Weights of a small transformer language model: LayerNorm before and after each block, 5896 steps.
Each number is 500 + 40 x the weight over its row's rms, rounded and kept within 0 to 999. Layers, rows and columns count from 0. Numbers have three digits each. The size before them is the row's rms in percent of the matrix's.

# up: layer 5 MLP up, 384x96, rms 0.15, rows 164-223, columns 48-95
# down: layer 5 MLP down (transposed), 384x96, rms 0.144, rows 164-223, columns 48-95
up164 103:507533516483501542574477524504559414475492526458491500484504585542462487488516505482508556467465583534447517570499519499484523551536449550428569
down164 097:525415453462528431442475547493457468521480477503435472419534557584502441467543528479512480501490449540418526525526449532547499541512514490487490
up165 095:474437480456458498445474485511484463501573438472560527485554554508527451521460457496503474484492563464474465537510510471517507528462505506456513
down165 093:524531551481449460496507411492402490502520495459519472562476558453503563503413537419537487474467497521474561423516583472509533484505576476526535
up166 100:517490555552482488513480535572494555503594494537527518534491535590538482434472542493525440490483497510573532569459434503501511464501495466482512
down166 100:469493511448496508521486479519477453514485511469488499480438470562506529562507572555505473537473556458454498558539468445582501514525489480530538
up167 096:582493467500474468449481554509473498575504380423416492553522497546479543539486484492581488499522488449475481519463553535512519498528497474514447
down167 090:514527495538473428481520536572453501485524516525450475554469464516384489540548550519502513459513568466553422482518460558515412543471506519498522
up168 094:513474489497508512447515471473579518514468505515489531445491492526492499457441538520452478448491445460411539544495489492518503448405511499504473
down168 097:482508562541496494496502491547523461432487511456511515456501529428519422563529499548466456527498524485601471522435443503485454522571455497464519
up169 089:466561517504410504527476454505456490464570475481430439481473480434525497521483521395412490453496474494469554498479446498498483555571439485503503
down169 091:475448457484469449512445486495464561551560540595504539564493509463490562459560509527447493511526473468435483525610464480475438534466478514558506
up170 102:419523506442449543440504423482546520445508478474536446465555531518506469491439460501541511500506516476458497495453539526451502497451594493491450
down170 095:481525509496498485503528404525436512462482563452545483496479535455548408470572532483538471476496538506481479487516444538469550549463536527527452
up171 104:442497470461570577480493494561470518521529452601514542565468454510513532553426448475451527491509488433529448488485520471464570461436387485509479
down171 102:484514467497585451482564488489492487495452557545507504464554491483467465484532514454500505564526425570466559473555503446474526546472449400510477
up172 098:491484517525496589482444466431488513517517494519463498499459528516517505558498471459516488462463486461438434556419451483570497460569453503516520
down172 097:526497486590519526497455511479522524504491463520451468466449525567446556480489456575502530545517473545467578567472453546594462436474504554508508
up173 098:475513510528573512459547504615464518463484488461480489482465525560509522441556471554503516499482487506436514570440452446566481476513495588510563
down173 092:515528516496488517458480563493445513492513472500492580518437534514441522487476548603450529485466506470521525498496532579556501478394456547433515
up174 088:479527542513501516524539498410504533559487490482521543487405531418456483512462564488568490462437502457472450546488499479513466554506510498564564
down174 091:495482489448493505511477444454564531481544503542493490484504464508466501516509525519487475558478500500486527497483465523529495579549507486404594
up175 103:489479480521523530524513533565546542481431414491548517523560482500467476476492466507556474489473489473478437504490509417467527479534462508499556
down175 107:464466485516522482532500475511501494470450493576564493490482522494434529508468440588462512512509539489493428565466484548472443527504495560468441
up176 089:471551456467497486494473476476527518470590465448484488546487546394438492510439540507468507497473485465505545500508502550524544487512523467449496
down176 093:472495460518538521518527498428463510461516483507447513482408518544565521475468469460514465507509565462491442497496555559505389461496540580466541
up177 099:482479517547446483431477519531459552447518435494505524509521470478568506509475439485461544489514519485513497552505459503434512565491608521541503
down177 092:446476500474480482475483481496541528501465453446550548558507553471528451510531463515430471451447532477458524537563475568542481495463477510432521
up178 107:424529526532494526542456484580510486481509475502504450479520517504530504551490418507423474501514533468495438406413573518442532515517529492521474
down178 110:429508511519514397511470538531457572530520521550497460514487447473491494589519480583387575545489503494473477482464566538457498447536509503505542
up179 106:526442543533515533467478486471501535508606451488506446522569517545508536449497553530448552487529513569531530505466429461487422475481556519517538
down179 101:494520457507609552458465441499480545487575538472464431503494511489529530501506446476519601438495473518500573510512504436448524502437508476521492
up180 100:480468496520533588583463495520559542436544395518492465485466505527545451557467531524559524501472535553514530490519529484545586583531507470495582
down180 104:565522530425469455496501473535481456486515504539509490497521500490460554475540519483421529611514448516506464485490452496506503505514480496542446
up181 095:499470523515594493454523551506461465487577533523487505526445493466548539531426457461518506547558527496537467522536525450440452496529544517514511
down181 101:465587488464398432462533469560429469531447532495506561509529539420462557584498500536540476475477454427512503515523489483485440519454518524494482
up182 099:470505476442530526483442491508493494493478534541532504493512457498477525480481526530495486476490511549491499510438516439524560485497487593506522
down182 101:493485438473503493440477510533513487554484531515462479491570486479465474465449419502445500457495540525514581557523456435558555480565422504430514
up183 105:486530521488563499583549456481528493499502540541544539459516531515426472449507489553495542476479400531402537543471461475544493508461434512535447
down183 105:402454432501491418473484552562522544478438448599476506448467600475489556534395480557449513530473466506487505493465517550533470504541524507530505
up184 112:457489552519498587509482559524487535496459549498457498488505409473465593530560496524509399540507482532451497485501488409535501510565533486535495
down184 116:487489533476502551570540538451477559487534497518551490430546533498421579497429464503502495548480479551506457504502524489557532523532510534470452
up185 100:474530429478542531487525528487538498503540566513476560518477504553529487528506474530491548487537534474511500467498520497525509458447463492542487
down185 101:470485478516556483463507563504465522514521499569515466474544451513466470493533555484556548536531491506460494476474459483475540509541544591542520
up186 099:456517562544493529528494578512516498538486503486494610515501497565558498570519465456503492531552493551476513597413531524493483536466491507491468
down186 103:548448504574501530439449440557473519503475545466442506470495539525519537566480525516498490551554514504453472481506497496515534508420500558403496
up187 095:453508534428513539504463492520423502512526543450522491488508466467550469457523476520563566493466454498481525454536446523551504579442510452462542
down187 097:513503490466518455528568453474505528525564516593460453486479499484454456526514481531426448500522561578568381515520478536451500488492462423493486
up188 092:523484584540442501490555532485561529552473448631476507535518524468514496524475504508501475561480500509523412520477481525530486434501547448499525
down188 092:495532536492517475448554541522494429455439501529487518504490477559504562472460522486477448525455565526450455498488484533587515518452505476500557
up189 114:483558478556562546464499491398536486595537510488534541556538504530494477496524420420516492483492494529559526503490450524524555478456434535527387
down189 113:494557524565485510543553462491493527511549523492557446547510486477526419511501454489517466461449479597564557499485418476543506506527454528486449
up190 100:441494504513475529426550545520517511527516499519434451492512527485472494469516508521548507514588525491464427495485451495519567554510483473522473
down190 101:545514500500476460517514502486581441516506503496463531466462543474570487479479491449520470493463445500537483512499516564482447577475503513525555
up191 129:530533584463426489574458462518491492521489489427527479452497469461451411534482551559481495506515575514417472505452516487548504455488522448468420
down191 111:498518521487555441532441518474463509559470586448513454486500512551581423482536559540495477485505508544410452510507557493518465503503519450425582
up192 100:519580451514462530476499479566504486458538463502414536487521535502478552527524514526420572459505489497481472533524519514474495485486591546513445
down192 103:515557478468483475513556495555477503459512416453483509554509475514464573584570509476486513471560488472485501537529493524472511570581549501528521
up193 092:462526508518537503471470486503500533509466472411469485476440473484413463455441433548513430503504539482513574501510528463556527453516545570465497
down193 097:527458470500571497537533446435477521489435486480569479487474524522490475467484475587505538539460497505481521517423430517522477540535518545528496
up194 100:510511533561532515542507442458500458503596496485473563527503456538510484493515449514518448467472498524460487502562458542555462534504493514465475
down194 100:520521570507454460513539463470479557589490483458512496453439530477462517491486455455498557567500495466410510495507486458532557546492557361524441
up195 093:468481507563514446496483454478471558566433435468525472511495491538581463561494530499489516473489511501492491543491439527427523531480509534489489
down195 100:553513482436506521438489501491574498477550554536409532536464434489470499461522498509491383501484464484560497527515551465451483485519527500534452
up196 094:556513469515497492499390501556450466453520488430443516492495467521515552477531533492559470423533527489441474468438500492498509470529609512524507
down196 098:495537374504536506532498583523529428516579510481547453525397460481521501509498518474454492430538506470443478482440467499510519437441589513494508
up197 096:465482481520461507541531519502532471477561474484458546441469478498435517490467551470504460474542515436508486526571457480495579519529508539442471
down197 096:460542525484426424492576453491435517496482505489552555496440529572460548495492569463473515497535514422518481511546507437424448552476595515556505
up198 108:521459501549502508412523526500557446533549496563520408478463445497464418471552462429457518496470506519501465561480509512533463496520534473436472
down198 102:558503478501472484489471472515511540502523490461509465462364480507521414525511502450494439555508530420541400539525540501525518516553546485553520
up199 102:540438455501553526450494487417599553530490544483488496541503464601488502487447498540593494488526506461524493482445481524456468500558536508499487
down199 106:539483540546468455494437579478497500549490468583496453494535438517464456521520518467431527484585477512518487470496543568476518479561560490510473
up200 113:445422503494558544472536552459493438525564541497495549533478491538590472495481498492524473448476508552444471560480482487419473502497546496544522
down200 107:500465562476476480428459426507527497442485460501512532561505576440512523503551434473479534484559474544470535445505491471544465471534528468491500
up201 097:569475495499491532469571519520467498522437477504538510473489500513494464457480451527544482461539529477524420567530488485414522533540448537435492
down201 098:564448410512481430470476562534496569489504515539518483511556583530460518466446467478539442524461525503510489506506537436501494515483509475550548
up202 106:495501448533518526510392470486416458527470469491500467412490468524475554517523578527461567505522463464546473518452543471520468544460505466516489
down202 103:587487562484501510452498521516492506540478453500505440531524541417431488466493432576455427427454429428491508476569493496483509497510446534456575
up203 121:516463547576527526581567492465470550517471504533507533496541419512456581468470450480541473477496521538475428553526499539454438476469498524507498
down203 112:528515507521500537504545513497482527502507544524471483561521515483480522538379462539476463486502422487436439503553514520455532468469515518521470
up204 088:482460474499532533468521498519434472490567538520484492484481537539477520463486504493505441597527552556493454457520545410510528484466493487475508
down204 098:507501434472506458531538569494520487503456425486484485517499476474515484451432493587506432477565529506510533476433485430434585514519499577490491
up205 099:515520476472456528502453498529432514564499529498514501519494467407449532377452437472505491554424450529466475489532448402487520425460577494453527
down205 098:566431508481516496451491454570518525493489515489511479559470488531494470559492481510604497517483458417460554509531454450510466513466570469589473
up206 102:509472504530504527561584518448507467500509495530464474562502486455444479460483426510509454554454603513520478508552418515534429481540492536516571
down206 106:501453512498464424518513534474522507490459495500457542499506477495479493493538486625450514503502544490516431503476492522591428469510482536400574
up207 104:519453583519508579548502564502478569563439520483516526513513494513561529459467475472478545533536577530504531467510460478485553507632522469526509
down207 108:413487486467501556567473524553503503565471534474468602565504473475541461515503504500480452558558516505506487433570506517512486486521554519509492
up208 098:475554495474452530512609458524481439547532482549515472473465534520489477418495507495519495506484549601568481482527445504486426460549494502498541
down208 102:468544425447540466503521501476557509522531521531470474520540480592529539459551532511492461506556479475461541582504536491474537507502529452568446
up209 106:535486450520558472518471485512598475545524460525413521486448469518508477486497463520484509518516507542442516509483512450433487599593610453452525
down209 097:569481507510459507473497470503482556461511496458469482523479506487496567476572499512417486569462525496479432490526562565384493511500535546527402
up210 094:495407447560406527519509445537527481478549481522478519536459474474520511488467512432477415441476437569493512546454477535515441475495528515458522
down210 094:499462524499464531442492556516517498491525484505538507424495419514507505501601531526484458475554495571482582569492521528563530468517550444530439
up211 102:422600469482445533570499523523522495555512491504549578513517449513537501587494553469481471454511521498512525480496555462426495517586517447463477
down211 103:473545460469489519526537584514489507599467535575471509538535559542532488508506543453500427538484472490570494513508472462461515435545539483451454
up212 099:544495459565473538563473488529388532449502475552520498446494557469511504515458525505544501457441560529506510554519452511505440535531490471466526
down212 096:532484562488432479530485458484534542523453503475464528528466534534488504536545558471429563515409489455544509496540485520543366497424558444587518
up213 101:481463473536509459488422398526436521535519504457462495372482455454444502479546475468549438516491530525483487602483507507516545523472477487518469
down213 103:447582519500400446431524484519483496519477479492534508478491496458439526493438460538538478526550506504531503533467514521528504506400429560509445
up214 100:473403454531508565467557534512489484488492388476459499437491451463493471503494410470405589486501458511492526524468481495483532488451494459501460
down214 095:509480487520512475463488493455447492538445488521493499538490436486378574445498508521498504444466504525461515511503438518507528591452560534540540
up215 099:552426489511540609503469474464511551491549570495546543470478505501509565493499520504514447516420479512533519601476550497505549517564567467528496
down215 103:529484468557484435477538560473500466538465457531490514540554467512476488476479545485542490497557535582484548512416570436523502506557461476412500
up216 102:418491503526491564500550472549530485512499429502493474485488549485533589520537535490518446467499521506501484541542571531499530423502508490438544
down216 100:542546461477400459542560481428501550525460501487440531577525540526473440500473460486480503552482403530488512541585453533488457517513573543576527
up217 092:503501490541509508549565486471448432512448540571454402516452517543490509430544528527458448462568469577536527432558467453559510494497457532481509
down217 086:479489543449502527420549525520523508559508452455526507519441484540505513473475434469536513422482532497557486511508466497562520545554532472511585
up218 105:493520450461482451539549509453482498502498459486510510460494521517456453530475463487545516453439494535557516517530477490535516465564471524435519
down218 113:471527477473475512519433517533478531528469522535489425461517472520437447508506464533482465532544520574558524534522466458495479474523521468547503
up219 099:486471530557498538564422552470521425529564475516539478504448486486426424518492493492439547497481542469532509498550545519466533411518547446483490
down219 101:550549560424402529492437463512553524556469493486485466454534520496456524478488526513592433512508542486488461472547481538521506550493476460464487
up220 107:447511484508509487539471530481505497504519549478494547470511509489502545539497420613536486461447574645472531462566510516530474503525526405514528
down220 109:540524530429496488472429522452537488459496558487549555409554543493516518495490540506608524442491533504478506439510475495525459516486499504550495
up221 102:535451517543586526443476527547521557495556499489472465574477495448466511484476555539510487511503510506524504509497506579462525504468472487479572
down221 096:504403593571552543464486528505437555518553485512468454457544534471512435545461501442525443506491487550493511507547529522486493432478483516515446
up222 103:514545510555506495565536471443547531513523506503466545515505593457455504492572545590527521470542538521435510502617506520514458451546492517450501
down222 104:516537499419513501517543550450473471539401472422478485487416526549493515430527538497550419546536489463464511525487572492598505537480520469466483
up223 106:509553570480497538497481501525405482480574364466562512460493517509457466532523492473493485493541486515471486489523505411452497483486506506515485
down223 101:508475538539562544497487534500442487553505423530512475454495503540463480524486497435499522508468509551511475443507481527517472431480617540498462